config.toml
n_layer = 20
d_model = 64
vocab_size = 8192
norm = "rmsnorm"
norm_eps = 1e-06
attn_scale = 0.343
parallel_block = false
init_std_qkv = 0.0756
lr_mult_o = 1.5
decay_shape = "cos"
seq_len = 1024
doc_mask = true
Each number is 500 + 40 x the weight over its row's rms, rounded and kept within 0 to 999. Layers, rows and columns count from 0. Numbers have three digits each. The size before them is the row's rms in percent of the matrix's.

# o: layer 7 attention output (transposed), 64x64, rms 0.281, rows 14-63, columns 0-63
# v: layer 7 attention value, 64x64, rms 0.205, rows 15-63, columns 0-63
# q: layer 7 attention query, 64x64, rms 0.203, rows 32-63, columns 0-63
# k: layer 7 attention key, 64x64, rms 0.211, rows 32-63, columns 0-63
# up: layer 7 MLP up, 192x64, rms 0.289, rows 0-18, columns 0-63
# down: layer 7 MLP down (transposed), 192x64, rms 0.275, rows 0-17, columns 0-63
o14 110:455484477480473472541475529550559556536476510456503471466514492411497468455518539527568462533447470534543417547481428549552561433454491510507511526491486532471564435560516544529501479550492526
v15 082:484491456500550422444483474474519437537517496494485450546482527440497458512466405526565491537494496482520480522448509444458453436534482555452503522506470512462567574534478387525503494516455508
o15 084:532456469515570486556545475483508481439475486443450519543532520446533483519560566537483565459468450527447535521520513478533467482478495512432471576521452622490481494537512548547463521476473469
v16 100:533444514428474482507489508499449484477520500506412574514478501510613459485473495464548511568529483520487539565456494518454417519524521582488514536477457502491569528528550480453502566479549518
o16 106:497459433491471607542530535508536520455467517541538503520479505566530506579515517520465534497488527521487552505442596544550502512484461511535534500465436469500490496561514505479522585490421428
v17 113:508503552508486511473494484582498493522567495525522559493490502544376483446555430490497548466483490468450586505436476487482533509483509499440568431463459518479549506545545486477515551565518505
o17 123:526574527518530534487521467578497501527468493457438506432481543516488497465540497509512656489488525496517585495571523461533492469540493481530518435478489486408479554495509530525453522521526515
v18 117:453515514353492501572479534505573498462490545554437465478472458490527482538491507503512469514582488527512569496469540557486456486469519496483495462576494493566511527496589492452538500516488484
o18 132:479561526483459561545530452493545479475532447590565477533478536573533453461531523493508485500467484514511463517502488555527518420471439492507556460532502490501461402544472541444498478545458432
v19 101:479514523451445527485472555488537536535500506428593510476392524520429497481491454521476492446536440523473460470485543451453447465529508480552461477529524479451483576513541489461480551433533482
o19 095:485503465546537507525494488482492511502512412515432577494432504470512540528458468476483579479437474524490414453523503551507460445521464497492489458456552534495485535562491440431492422574538507
v20 102:515513463575509443499460524540456527544424513482535453470524493480487456460534544531476471488562438531482512453396535446424557560474480491531500451516513489499483532516524479526512562426565537
o20 116:510493487534515553573418493492484558527443531485478614535476519466545544512452444542538481533534497527491467491461593476486480476528521392494535472513564535539495501538529542478459473510541498
v21 109:498496479569491560515459471521505515546484521515409531519491557575472511534455535452439506488506508468465515467487519439540466529577466448473531490437569473501454522490470472463514605478497582
o21 121:436451453473525451495420451472563549470425521511495508452460491484481550551522516429540549567551539521545464485481491509427527478566451440475428513488440493463517495445494483517480489495485536
v22 102:491542432483481525507510547508511463491496504459428459585384468536528524459498552532505485449518484550541463521606575473511512490514478485424485535478469431491502472590504510510514509481522481
o22 105:465467460473538518478531464480520529497553504489502471603472463543475554514452499451553501501480533519507404547483468523422491479428465517454562455405506497526435519482487490563474502526568519
v23 108:486523433572547514468500507494511471500468472460476417468498437504485510504474501473473452534452460482458464550486467559542514571428521453591545484525442519530400524537470520441475493534463473
o23 114:485515595476554461460493504483528467509531534473534505395519468498473471486543436515544455499471465565491462480447489519459463516519572410504549489534539536523499448406452520497475512474558471
v24 105:520511496540506541479473496440545515490449567526455496457527402512487598487463541467486467430504516578468456427494484492528498467515520467506538486539559471491511556479600516508441520545533454
o24 115:500510522576463527501396454474509513534615509521503544462544493518437482476510501477569460487523485556550414456533503519446488494471510537527460388461481479494541514449480484482543487500491500
v25 107:475471521495546563414506463477526480471519518494464455475444541537501562502483473487498483554502547510445492497518489433601487553479487469508555533481484416441446610491444494477538473494492452
o25 102:479515464444461451416481424456556456468509501521448509443541436489436460519534528508459518526446471615466495530512525506453472494440527481523487489533479506482498520423421467534520494519501554
v26 121:431519489512492471440490524487509512511603470509536477518467537425428483471479477494479458454489494431603447490531532484458503439553489550545480549531529535504511514479528460449450482564504576
o26 116:486469560514548461511511512511527521504481402492447516536474512484451510477474505489553473460491476494537436425526461524617467519528467567434446554513577539477469518571552488514521537509539502
v27 092:491453419502457505540459506523443531534491453506433541522564476502503555448520529433531533484423476536408469516507480554509490465517511502496490435528450465509489573455574502495485508457591499
o27 093:495540511561516516528402540570491492486554513406538509494532494508537498483495471514504518480608556530482463472440525491456448514506485488521492387498506471446525572487505476463539523512445441
v28 086:517519438495511530526484552434528502470549577529579471496531587513519520535578547575518462524547501497528482467478561458494567470491486488498529524520490458455506543458537478428527462547419473
o28 089:460548507524506482502494379446473487490492481572462581534510504506494477457490532491482423508540468542494503526463579441542502501492454519451495471576542541538464563513455484508469469567498575
v29 113:524480502496475529524496537515487518446430449529551553461528597362480557538587509514511541547501492480506527434492447512517563497530498497535492515552452547498528461534502524501507423495511521
o29 123:488515575563494484484476551521432453540489550537491543528425544467452512421469486556455451514501508494513517548488527430585492537516545496474508540508546480482493545512485543468560543589477554
v30 120:467526492554492497483460456540555481550555534485457481497414501549457530472504465522568451536503479445503477493555517472431473388539502479503527495532449451539463538500488560450536481493593516
o30 123:495499498508550462483532461537536457519467418434445552540469492523425511457521490457492516493433442523473448485507497529379432443487441496464524526489469561448450552484512500492477497465552489
v31 109:460512552472487460512519601530481514463489560525512481472438489393515512490452504468475534523552481513430433476545511466446487577483564440508508482501524566536543426521538479489556516503481468
o31 111:449502466492426492523517568533431554490573484491518505463424547470513476460484501470502506534424465523553453476547460500522550479515532443496577509431497494530505402492519543428523500554517481
q32 069:459518553521456398469525494535558432478456586504446506467529476508471517517512499472433539562520523525511525504471553454475554499495468525517480461488464471515546504410500406547482496568529534
k32 080:499471475493520472434502493559446491496508533474501481499536512558478505477481492471522522470525595514562481531531475612516486583448566562506484468423464504488456489475414572531491457490539461
q33 076:524548559524550513509436509516513544538460505431433528569507533509472556582473493463523514562506511491523503570501525454532515449463455486399440549540497575469517483509532515532461504487444458
k33 070:430516583501446489470518482470543435479464475471502458562460470529477505470452522517518500545525483472463485533559527566413577522488560531532531436465453557447562449519460520532495500485473458
q34 101:478512559491462478533554510498564485471506463564539488429522514413536509498560524539472464540457483534461527483461500518497420596524503434566497592516554490523536496529486460450537506528456477
k34 089:509554415459459470471485449470511476409604599442496520509480544500479548476532531487488550416561474483551448521523474487540481483472520559458471471520451547519460486476508520515513520515469497
q35 074:458492563524469470503540516503536447522423518458466408499540424565469484495535524549478525491474561469478555518514515452455502476482524417478477451512555542458548456485444536515463452561550516
k35 063:475463463473434437494556484503442524499452542502436525513486496519472506460482495484542451494529526475544458477525520625502578595476493510519511504519469486533495425451412555511553484532526496
q36 097:542488491447489504496575492478504438500520414525540508475540477494536503421559503495477515518488473498470577509518461445538501613564492506567520540505559488531409517525504454467568554492505481
k36 096:487534452482471494505480457514427530480516573475505522503474486480505530520539523550461558535461502522505482487489455464464605545494502490540544521406516522499591442490526564564586424473488495
q37 103:527546489468499503505476458510598458495502449480473545409484446487468607465576521450496522512560475544518461519510448526552557451496475584508552453511507511506490474476489508533451528568498477
k37 084:526460542538529466526485508509504501510447440436594538466532412467561469549568494508530586552465540502463494505545480522528452569514523446544523449486502443512514513534498528456547478478457447
q38 128:550499501439488511520538441451514402480524489514519561439494442432510563433541514538460469495493541465473537509503474485565486585537556539572519528502557484515425475534483463468524535530501489
k38 090:428546446464446480523550466458499509495574517461540519518466496485480543538561515511488556469479492478497469501472452483445540547453510509606522463467492489504600482491472534449558400493465511
q39 088:499581528413467537570408488534570496463521519458497461445512479373519523470551490471461459536510524518463488499499460571540489521549557546524482460515539514476509467483456498513484529528484475
k39 060:502504466533475514549491516462540506456501568581529497505526406488532467468470509482519480511461571516464515456442475460466618473508512537598489578458557460472516525489505481481452535513488546
q40 099:457485469517497504505566526489415519543439543485453519515511529613446474517446476505529501489487511506586474498474473458469551383463463493428496474527476498512534559477560534508454533469518510
k40 082:505540570538516528488456532511490504483499437536445493477554569466464520491527519468452406481518476450483485511549514504506470424493501524417448570505512510449464533450533476511447514516612553
q41 090:494513503551505433486530440496436447499497465535585574535525439548560479540541538626518512481483490493498534507508513470499478541541513454496416520514518522501539528574457469466519455501558484
k41 090:507539494468504504518571425534546434504495523470473520541581524534544525509509488517465515397553450485493487500435553485550463499490464512549454479551509507494553494472530582494591502485477583
q42 143:532536526395500529497470513489523460473518494534515471431473484375512518428549476439468480525500524523438533436496493521494535576488530504546544519470570444506447466494500476424477502517453500
k42 077:466539411473432486469534479507520525517518583451485530499511507524521489462522479521507538484483545521543452437491476506457524560480481522644498426419510476518525508516425508443528501539491528
q43 092:461465463485486460523463524389488499491550576470547462469526510462516443478448564440562477446558532493488438469474429533443512491454481535482475458542481473502564498501510492546554500501436533
k43 105:567506552559518452522534519487524450449461468496546497451473484431514508460482487510515474596509522558509504489485497494457461493499447535498474628526495499491491514505545458512384586528492506
q44 113:443479539571541437483519550503513547543454528456492478548553536527460479592525567460540537529517507450550559541499520490540447476510418484424469513499505501482552562509525557534475450506508515
k44 088:529510582511491419410448563505499486528523481545592488476490497509502512491480493466465446653486541493459519520515439486475470501506430555475522503483455493521535491534483496566484508499504460
q45 109:507464507520462488502530450518498420486457474514532508595508513507621473530539511563457566494530506424467562510494513475501452506536424425494426517484461552547501499464486509445470467496480507
k45 106:417426450428519499500508469484511491565474533440512509564516468579504504543449494480560511432477445479518493540489499475459500537476452479507514464531471508510554500450499519562530506412406453
q46 140:529502511502498489468367488524458526455533482574474513498597499454456517506542569461442494522533463488459481502508535522464511522492501427513554562433400447461505497480522506489453523493493476
k46 149:404514430492514509467475477492491528510559518489423522533521569546463487460493445495553508487528451446515470503534529489520521544433474514510477390527521537458499536455452510519556497411464557
q47 106:525524546420511475497535547582450462452505534450434482493499440498475559436506407447498467497468480462438508472472509486488557563511530468497499462428531517507540486481463479417544481496556512
k47 077:510431544487549539472544558555486482578445522461397456460472532505474511496515527552541426469488533525568464454450493517512544549518530419441490551508489507527509485555509520523515524486481434
q48 121:493515513428489462490478566482506494452491504557450467517472407512465524554499406496443541468443428539444479485527472470497517460425526452499481519472473508442497491486606473472526471478560487
k48 105:474471549517573522541552419562591489550470514413434527510517500530449518485505505478502520392527488431518536484489545513552479508507520437447480460505516516515559470486540528516526451454526490
q49 110:465490452434540509544513493465543477509520507518569500500575522468501504443520583460502538452541530434425501433545550588505497533463549557482475459496558461432460522545542483477497528499483532
k49 100:576539483537475586537494448449526532440517444580488486507458497417414496491493478544466541469483489563516517448485496518527525504419466558477486491558530514483464498503465461559542444526478466
q50 152:546517532456503508498439502529581513449517502488475494502476502427546583499538476448483540495478460470522441512467435550478487522403469452480466485440524501443510396458580516472461501505475512
k50 119:448463449469567503515452518544539454620532546443482460511569474578515491516495549489558440518513428451518503487545455496490495504500508467463477475486515514541536485467471551545565502449463549
q51 110:446493469492558497516556392509477407569472580502537504480494458463506456478466418534522475495507613447549562506516478508481526536530506515492471447464527483494482477497476514472456513503500565
k51 072:490517539514560579515500493550537440501451571464450540476464539427494446448481479422528487462493489434513596462465533518481471508534569465436538520540498479480464510505487469564496506438518480
q52 109:512509458484465477516447483462567419463493501515494504515396541421584498477511491507544520467482425543452441525470504472480496508473490488512462521536457548429444443511518515470447571484501570
k52 094:533552411531489560507443488451551503528603494489476546507462550473500450527492519529557458437485477497467468509467472518517579542541464543542538466497483554538506529457539552552500496553429519
q53 125:492511498550567481392556521532481541577507512427480479568470479565466551531441464465522438553465546490482460528501553480483482506471460530452474506483472555538539492489433516538501461449539469
k53 117:517477449533495547543596474479472565504578505534528460529485442491476411492525509486528496480421513542485524440453527486544499486506580488565554514495528444478483485556518460475542453554485434
q54 123:452499455493578485513471485459541556574547554507475579450472480482504511458475474470600479513514510559517425445522546514481551532516528540531503425560541454508502545535497477517547445535503534
k54 136:567535587494537493481466505469548502516545437503599496500488486468497509470423545476426487556492466558487493505501476490491526462517524523515458480531449394446465492531507471424465501566472451
q55 087:515502545463510449434439547505501479558439541465464430474540491484467464486552504472533423533575538527551492515506550443489536498484502467493426445494499486484540424425464512496522548432524544
k55 098:516484451573548497495508570513516572577570493504575436483516526509429494476460560516523501489497469512543545501489513558530499552476485520591482477403477506467545495509512554554461548469493531
q56 091:458503484563497507517425487544476486436504520514448497469513531454445479531459521607506521473453534516453588484552527485433465498514518490452416509463498514440443478479485544550469540482546567
k56 114:408446477499507462499535496532502457504512519499439493486550600523476525474534477498545497473534508486499484532517561469478457489510424388473509414520479543545529543428499531546565511451525538
q57 093:492483510505515412464466529455514518551468481498557490519520526497464496601438500466458485558473526469506460480443477548473449542582470407498503560514549487472516506489590533474517444502469562
k57 107:443388486550503533474587522486520457508428478462442574567461496491553515462474484457549555520477479526489471445476503464460489453495454508533516495509482525542541489575507504505580481469512442
q58 082:559496397524520497382509477483522487461440531471446544499426544475492523503560541524531605517522504476526516486535538489587522510534461514497467528494484465490453560543532521498509526548464522
k58 083:477468428541515499438464518483517451468467583547519480519541533516426511544551452470520523540528509540536546518551490451504548526458459465486612451426494518464550485514498529507480455476468571
q59 110:487542513600543450479445499471536497457482543466545506463461511494476488460552468496539525439525443527554544546459480555479521518433482463469420445505548436423438494494557468482481525543513488
k59 102:527541525527540494460566477518455472513503550496515591534522565558503513514578484502484422546518485470519530430472537481580483494476440523498514440596505481508471526475489548494599483519540514
q60 116:524474517485521475432546471552469461488409476454425486534524509547494514538500501471430466507446499480543549523548552443468561475489445526481440551487456564524485548471480444540470539444536442
k60 158:410446505500465484559559525450494487511466563437485462503548603544496505524535465509550523473504520444537493515506507481589482539518497478543502437508509572548503539486488562505566487431511548
q61 098:527481578504451538482416562528539464445494471455525496451525506493588505511576511524450513525541474498428564461484512534480441481474497504438558454491504489463452512462500446439417482506494473
k61 120:410562488465415471488531490457525486490527423472564468520542492556469512474513463487515567519513542501459540596488495528534525523502508558602482481474483504566522531448489478428476508514546489
q62 104:500485464514548481567426443509504504510496492466497549461439546474500512483557537510473586489568509565512531529474464475480465498563573482538504501494517494551425514537504446466490479592588547
k62 099:548509469544524527474513452613522426439492426482511477475486531480558525531549489537479545479509528556513526542535434496456486452495526497474558467491469503385551500506506499532488547568459479
q63 099:518477460466464561501517480486485508498533485540515430482477571561534454528470496412442553452508419519415532481565449540478465491484457515519554497468462512474431562483502496543577488464484482
k63 107:603555502455513500517523472540465481506575461449501508469509455486547471498472513500434471562459493544424576555460449500510504493461575554499537568468468499457491479484457508466425545534484499
v32 080:510488552530505435513466530463519498490495500555475545524486511501482463557485449532429474439508514544606513480426471462516476507504492476491499478449544554487459543552519535438415465542596552
o32 069:490525541564502504440459516559497503500533492443478459484498490554487530513449494509574493527409461462479512499518468495471422511489431515475412467549382528492471511499541514547492578500484442
v33 090:523483490416541493464494461532551526494467564482489458498542559495476477490527537468561616516475528520478511528510477563471447489481473552579495563481566449472481503494465515518486464520422586
o33 081:507546496480521475508510507487446520482509481491579564482452467476506581441470486516441503507522521451494505514516506473439544503413549432472506448452528492366489538497575505537518486513554557
v34 091:504477488539503512534492436530532495471489474498525546546527522514515497519598442454554416478504528580482520474571468511469442422488503525506494467525451522565519559423501472529563411479512492
o34 083:441486525403518576461464534511464462482501498474458458440523429531496485506521551538467500520510534441425478538473522450551522436535458525532535511453442594525528466499452501455461488521517458
v35 083:510528468470446485550483486507458454498464613532441533472544487455591517532505512502525556445489478537445518478532474473550415507498535552510493504511494529425446520551572486510453471521522435
o35 081:533500555535556543464472549508550510428479453473532496506456534514460524401484533477522430519480526477528481563423511527452521497474463448440447522527533570536458474478524482434499535540502573
v36 096:503510504500472500437479460514523468507514566521539513513560519436470479573514507463494504539545518511550487487533516462426582615450512476457471481505493407447567493464442448553505518487543487
o36 086:462556525493502492537582553512497524458453506491473473429477552515554426492512471447425551506436450469481553512521494542486488572452541479499554572490514534551493474528524572473503491550454446
v37 108:405480556512538530439452467470466510525515452527474578504558441488472474501478512487468530522500530554534467548581521457492526393490518541600529471517481481508517479487477509472529578460505526
o37 094:450514475455487481562490424515470530518477480486570473497482520580536487534461520534477525472535451461467477413524491509496469497496424484453560534506478564499581556505444528552429452449546526
v38 089:477493544486468517554543538492535459469517518601467477508485574525491510515479460484447522528400509484435506500483525506474459498484528511486517591408463609514506589515549476472505491517505477
o38 083:604490510566504497461389503516431576475479499464484523509534486494503529531518501486484434533549457440523495536531523525493463535495455478443407519488533455493438504487547464467430536466470487
v39 093:542518474427492424404504519424462517493536477496506447507561512480513486519562493515444485457560477472464513464553494509475489486485427473538545550493524526549496502567414472441456447512527556
o39 085:478460602528496549448465452493531511462465557507494486465462542605495498517508507528489548584448495486582485505507474482496478525467511430431461513477465528423537504452570456524499464506489462
v40 091:583432490446516449508508504492552568451474510519469493553539518509552491539485562457562473544476479414461534486484505561500532515457446497480524528526568535411480476502523520547560437526513458
o40 080:500534554519466534443472492512556419476527465449558547402460479495439573445565480529508544482497523516511512498469485452493489583440555515542455460477548449530457458514510499467490488547476470
v41 089:560508558495482574507543464462487521506597499505439465510544510481575533532515587503487494445572520503419481447484472574513494487537485505473524440457554547457490539437506469514516502508456455
o41 088:472495511443485499475451540496522481422451519502528499540516509531434542470563544503463511499449555501517479482405532444512489495473515393474533531496592457513540480501527444390504528499530488
v42 084:482515461450456540498508440513523508507468541470529470491504543533529495459476539493449521508501513459486578538513458451553482521552478443512493657523489573488499437482514439567500532554474536
o42 076:549494521523611461572466517498440481486520524461576551538513497461511468574538496482532503483534476555527467461480587590486555509473517528528477467539563469474562503512559542496482491487537476
v43 101:523465519453435478495523527500485468452506544429469482514489459476445558439485479404479491482476470553504541528532551489516555491492538441604503576505577510501519544569511513508448505460484443
o43 092:493450473460546551508466468482586511496495552432590511473462519499508448495510507507519492488493518475503502466496490569481492551476505541474502402551609492443452459494551450501523476600478485
v44 098:454517559500505509585502544494450526506533498555524529470492385488456494544550443514484412482433508440531478552532511491543497541418533535548515557524538508516459475534530485478511575515477519
o44 097:571496465581520462475411466528527552525449522521466491481444521461518520464479496494532490524520435593433515427519536489421511446531535499514471504487522584462463493567492488510482536450538518
v45 108:510422540448506495462481424481537513515500579561503531509469471497484545410479561463497480434518520480470545513473545504446517472525487476495576529532518541481525499477514572464395425490542502
o45 109:515529477527518459562500509445548440428491535420510431523588506484493566539510494530565531455495549468507564592450485509480468497451536491443444516495544489454463534526513502521479499565537502
v46 082:490554479471523487493488420424516498517565466559508549541546542510512493463521496524527457484534495545514498480472470493429457467522494533445557439481397564566560428527503470504463467566486507
o46 074:466510511530538497501527521514460497512468495503431523523571528571429475604479531503480534494459547472512514541458542482471492421444431510499449599458444529523529545424495518508442464513504494
v47 105:480554457518493495559468477526529520485457568480530462498516475536558526548505338501539459521528520488414520533475479485449520444452515486470521531465479497444507439515491511457464478481533427
o47 103:524496497446505481491445522467570440512527438564390484465505522495484513552486522572495493484504450489545540518495446470538505478528500502454498484451434471564446477505534556475483525459420592
v48 106:540451505461503597507482521532561480512449487488526488435480447504436460485551553532505580529531497586482523421561498503519513486531539465544589463509506521533536523459464522477501450480544557
o48 107:456434504453496465539510509445434492449512468401473503570505536490599553497509513534462489472526466433517492522507461474473488543532530474477504572450555525472543476509481489527578462511505412
v49 089:435528439553495476503457510524532489481522476550523503415481523498550460486428515467473496436456494530559543440447543447547490475499466511511483587505568519541438555483573498520503561504522444
o49 086:572487546471560530528513544503455502574500527447489433531446463521395530483533414470584449528474441476486488507510507497538530528500472548524511497574505518531520402513495456506534506482478518
v50 087:439524460503566474566544480518519527427546557438502487511463380484402545494495513457541469506480529567524474430528490509534481483492501506494489495522487498440554514512503505597480554521482501
o50 079:526493422422517553535496497434477462519464465509480527453493560503481514515519512512479502473537500537418539503402549503496531509514537466540442499540515505518445577469457461446613496494479553
v51 110:514538487474470497474577490474515493421514496505464449519555463486522447463439509518489541517415479486483568534483534490505472506454549488538557495517492629438483490472598538503475485542440520
o51 098:492453470548543497497430564505475538516482556437540546452453557472461558510560490446581517435511546532507449454484545567443513534459481478490462538459567450472492486485492500523469526533481552
v52 098:558460554446489551481553539582460467474472490533541488543485507542567532466525517486486531485478466493475521456574522560519562443451482515501555471511474569501511604573513488470542477534501454
o52 090:463464558568482499478413528449524539456509453496542466469520533461560489485524601525473460505554531498529480539456493492479410543526538467517500509464535465499501425451518433521449457560501465
v53 095:569526489444507572480484527488514517535479495527507463512561535507556510435449520476574456485449479499427485458476543561451501464510471514484521542496576543524488521443533391539474461519428474
o53 097:463503535538566472518520525504518507465449505481526515563484514512433536474571528557456530502564506558570528526496512451466492481471493459459577465455562452485445464532525471495418485593519448
v54 099:476596539431532522441506536509458511500466492452486538526521539494486448527487482500506426496421486513406481492395445502561460543511471450476505472513528541482507517457512482591490454486545481
o54 082:508480501507470468526555497523567504516534433526500470499485460461486505450619533483489523533549562481520537506480583515471550548476500490447523551460504424562472476492432496494528557507434420
v55 100:511550436513429493489540520543543480473549483536445469516436515486520546472508535570542544536486524509610462539496465481531504456538500471528546445502509494514447456500519483563509421589515440
o55 095:545415534496498532521515545485492468490414533518505561544514502441528449475570468483531451448469483499503507509511542418512473502422472548503420462456521526502533518423419484502464572480477493
v56 085:433530506545481502511441538451450511465461537555469449490474471454535491463495534445532474589541497401519540475516460540471494445425519493552455531502521494543542497483543509422530441508543542
o56 074:456482555507535469437467481474471518489484567452565468426519542504495524547517503530481501485442461588470498578465499496584571554477491469470509546509500571460527467493497512526423537492447447
v57 107:509496522463481454484565458520495434484525517497462512546518565454474499558515608450467542533473555451471559491560467441556419491481450506510542486507510482477464539512506515529478440532496596
o57 100:501528535510470560454474525452482531445463499546573505493500453501550474420514474504463499507514477408489475473477576570470532551431521441436412537510522502498501521467480478478538576460546498
v58 089:453490445429491499495407471515502567494567450530497515483471527480548532567492521452422556496567498513488554473526578524459505500473445511448464459504493510560463496547417467448472489476489528
o58 084:492554570503588504449506512489483474471479520482525451470506478577427455512475520556483509516499480471541451552525407482463481501477525447493595580481508467448541471482574505456502549466494536
v59 078:544505527486540454521440457430501450492515464503537558518525530507536474629462550521579490543496451487501491504440580521454515583504534566482508504493574447519525502523456480528467494486519494
o59 077:455549517547498509453505507524466530489468488475473510409478518501425476428466427487411546495495512485511546473583408513419509452554529503521536492538533486525483512558512526512558469485532444
v60 104:479493459500457495509453567510510506533528516541544489465484466481479506533524518437461465521470509434545538566401481551514522541474490475544480410501587439385488467496446497508528487544463503
o60 101:571494503481525473432572504462562460513535481529459473480449533433495464444475439499606500471465486588426493425547521464535491529423535480500510472489532507514463483494535510537527542485500470
v61 075:487495423472545450492547552549473471442506391481482522492536484502546515532481619451528520510521467499436483547402519503519454533499528495546517546548509554520488472478484511563445517485513483
o61 067:488462470501496501556482452497530524522472488480522514498470469462369498401538489503544460509473505558568478466603468497542589465509472556514486536500584491458511521471502431484494500497493525
v62 100:464552505537475517529539521443468456465530485559518536464481563559530477525495441498477537544523482544484550479476464523528459449576548519537509535481457407608532460456420516510510486486490454
o62 101:481508476483458467498543477506466519587483456428437548540565538483500441514495462498456428536562544483558462517494477465510574497545427481449458519502496529530571507462475509468551475415512482
v63 116:502500502587515463540462484530521571499527479507517520424433495474495461491541455520497509515523454562562491474475459461515547486587541505568533465431416505512509477510498482444555410490559504
o63 101:501428444500458518441540541498424455506508463502488524598500481530514464568469444485491469533476501486511461519574477407511471464516478520507461495510435557571544509486484511588528524466458457
up0 120:462450520460512497442551552528501524494456474513473475478504480498533512571471478496406515492497604545532581443471472531465435499496560433537523489466487448468473472449454524522443486535576494
down0 122:527533480475513467433603506538529455508528473534508548423505535517517512580466472512448546541419521510575560410499529515499523530503541501474494542495479427488508525488521420524441508518525464
up1 107:566547513432499495536532504438483498563433478483451448513535448506470582503476467484513578532478478412545562484545487527516488542519463413486508517533480509501473533519523520524513480505576411
down1 106:451434496503537504462474454495496480497562556511489465465495472565485523535470483487531495470508487552456489521510526493506565573500453502495544558415454520539471430616481479456484541517465599
up2 124:549538522535486496451523513524515490473546447610552524512468544535543469527497557507533548491484504553497508526550535492521477498502576506515486453427564498520476397506532517411558523517427517
down2 127:543571507449416542441475529486437498459487541501561505475493374485494543419519491509590546488486496495478489480469596468516447518519487483508493526450490495538453461521484482470549514536508505
up3 104:516558529502526478471551566482486517509526541492554511520551449467502489493514514515556446434475518433417482464533521509439418539410507492484452531557514450462502519429429472525514533444523529
down3 103:523511500498612457512479497480424522584477443441449508501456483501519493484560597500461526482477459461447521483418508467524488514532532447484569548492481456484463502478467440550530558519492497
up4 099:518464469474508438500540471479512433479522450557563587497492464448473461426507527562562439501517487518533449500524410452502521485528507474458470512545484502463513510499542540576506520459401488
down4 097:486561505561506464552549489612478513519451519605509458466546501581523489490521524539529510460519557540509463535450546547506566505540506540456470508458489530530485523516470512515418545455466483
up5 079:539530556475480425488442565545521450503516508509506484547550504431532485553482474498493412434416483534454524540461546459398509508437430453491503543532485509533462505520480530488463496524529504
down5 077:482478462473506576551460520464455546439492485475498486489502474524467458467512551537533530551566497529551488455490489507540589472575454543574490464508531478562561513513485487538588427502475552
up6 100:537514455452545564474535442443533560526592462495486516510492488508486540485488414507452489483469487467479496515503486556390503514445513545548495494500471434499473554461486496565567499488477414
down6 107:504556481499464577455514478461483587491408551493482467518464573491507524522475543490509506524497434547565500463546505427446445478537549499524525555482539441512477454501519456525515500583444508
up7 088:582498527498540507504511495487489493507530559558515476496488595588480489435426441502445437498460568539523538471470513530432441495484484454502461478494446451503493499503438480465464519430528443
down7 086:529503435475539534557491453585488480445540466507502529452487558511429497447426528549449487535486547520546418519490545467543519440521444588484488493524507529540556498543501553505522471541490467
up8 122:413516502406490499460493493482483412472483556490489478485543501516491492523579473530524455487484509484492499479497500426471531619547510515469444485527517466464525502491526424423495542433451545
down8 127:551494487565548464463517470528490435479502502514567516543474532571450524468533491568456480505448507446524527506540499448447541538551511500467413485445493484548549454457452494489499522410448443
up9 097:554541465494533529458576495460490502541526453496570585532449470528474553456465501529575510534416473525463526579537486520538505533483542532514495452429475533491520435512568489505510499563466527
down9 093:556520542469509564497527491451495547448472526493530514480496458489522515524463478502574527485503468542463503475571519487526411533504609566452575546452524481523543536467470473579484495488420520
up10 111:503478542543529517496523522474504528539472569599526481502476518497516508531523552567493468500472445584504455512483426541457468525501625507515489603497494413508542478521503508470500540496482543
down10 125:560468509529486491468553476493529569505508526520429537492527545517420531536516482517591475473495469538444536493406424557508487526465458503459543549480411453475542484565501506472511480473448510
up11 117:505537454417542470539508465521498575507495459483485459475486457470485503453533455545541512495429446475500473436533489502484537574500449478472482574542462584446456503436477474502481525542548418
down11 117:557469459500531525529453496554471468545448508529457486539545497502510493464484543588474502531498437546545505510508511535497595560462510497517539465503498590405459477405539460468503548467485499
up12 091:484512552483447516501457468477519382548515514560488524484461523540458559449496465480574444451436550526502519458506508557384490457518512482499517495507515492515495477454444424512534461490461470
down12 092:517532426528500548519501412480519530438423401489499499458529539519465559489513560493474463530476519453537526506548599496503537481474505490508459461528531584548543512452534490463523431506519489
up13 081:455477501512507388463466544466444517470510495557496471522500571493562447560461533490455496531504525518470477497519519428454420473518450446559519539438431551495549518485515532483538496456454458
down13 084:545510524556528532513504444430596439545524483497467519457509446506472501496442474532586433451519492459563476517462530520588544470497514537535462431522563523515497473452525450520490494551512509
up14 091:491495470386469483501447533474445515523552452479540486496567452504575489539435505507483440496474516404465433524488447505561472480522470471507518510447460541498508497505551548503535490471461414
down14 094:474410491622519498575532452518445479522479475483517504537527543502480471586517486539550473537555496503555516497476484459550485485556484491516446420515479523509591525477447521526511459494547526
up15 092:480489588509554543434487517503494499523470440470473502513490491471522527410548508487547506441458402464517528578495504489458486543451500531512543456482457496559518583466484479484450489415540539
down15 093:544395528548471528569538493535486517485528497535518541537449439524576523488498537403479534446534497489447460499455503549520467523519521510536424471513503550569493530565552507471486478498505566
up16 114:540551552532616559508535533555520460498463459516483485493568450495494539532541514565474533457545542429563546558505528494516465473510480533522538515566519465544490467458574499533480525452471481
down16 124:467487509520513530530502465470550495531502447539486541457477480535463491446459526550457424467614535523545498443503464459576457485438491483571503547433512559511514528460505521568501490491537573
up17 097:473549443445505545529566505509471459437529457499520549456548451541512486463528514511508578499513465444515469475544522481549526483476524516462420471494584481533532517463507459447532480506373514
down17 096:534491534513479504470495498545517550480503508494538489465438493475537504495545534484451423589522538529458434502413529510529502533535396416531563542479481516510472565558526452529522529530550458
up18 098:497481502484559524522496529538527525465552454564447559597538497502469539486424460485501491496458499479458576560497480506509455549471504542510521484375560453508463544476505476512561526552531499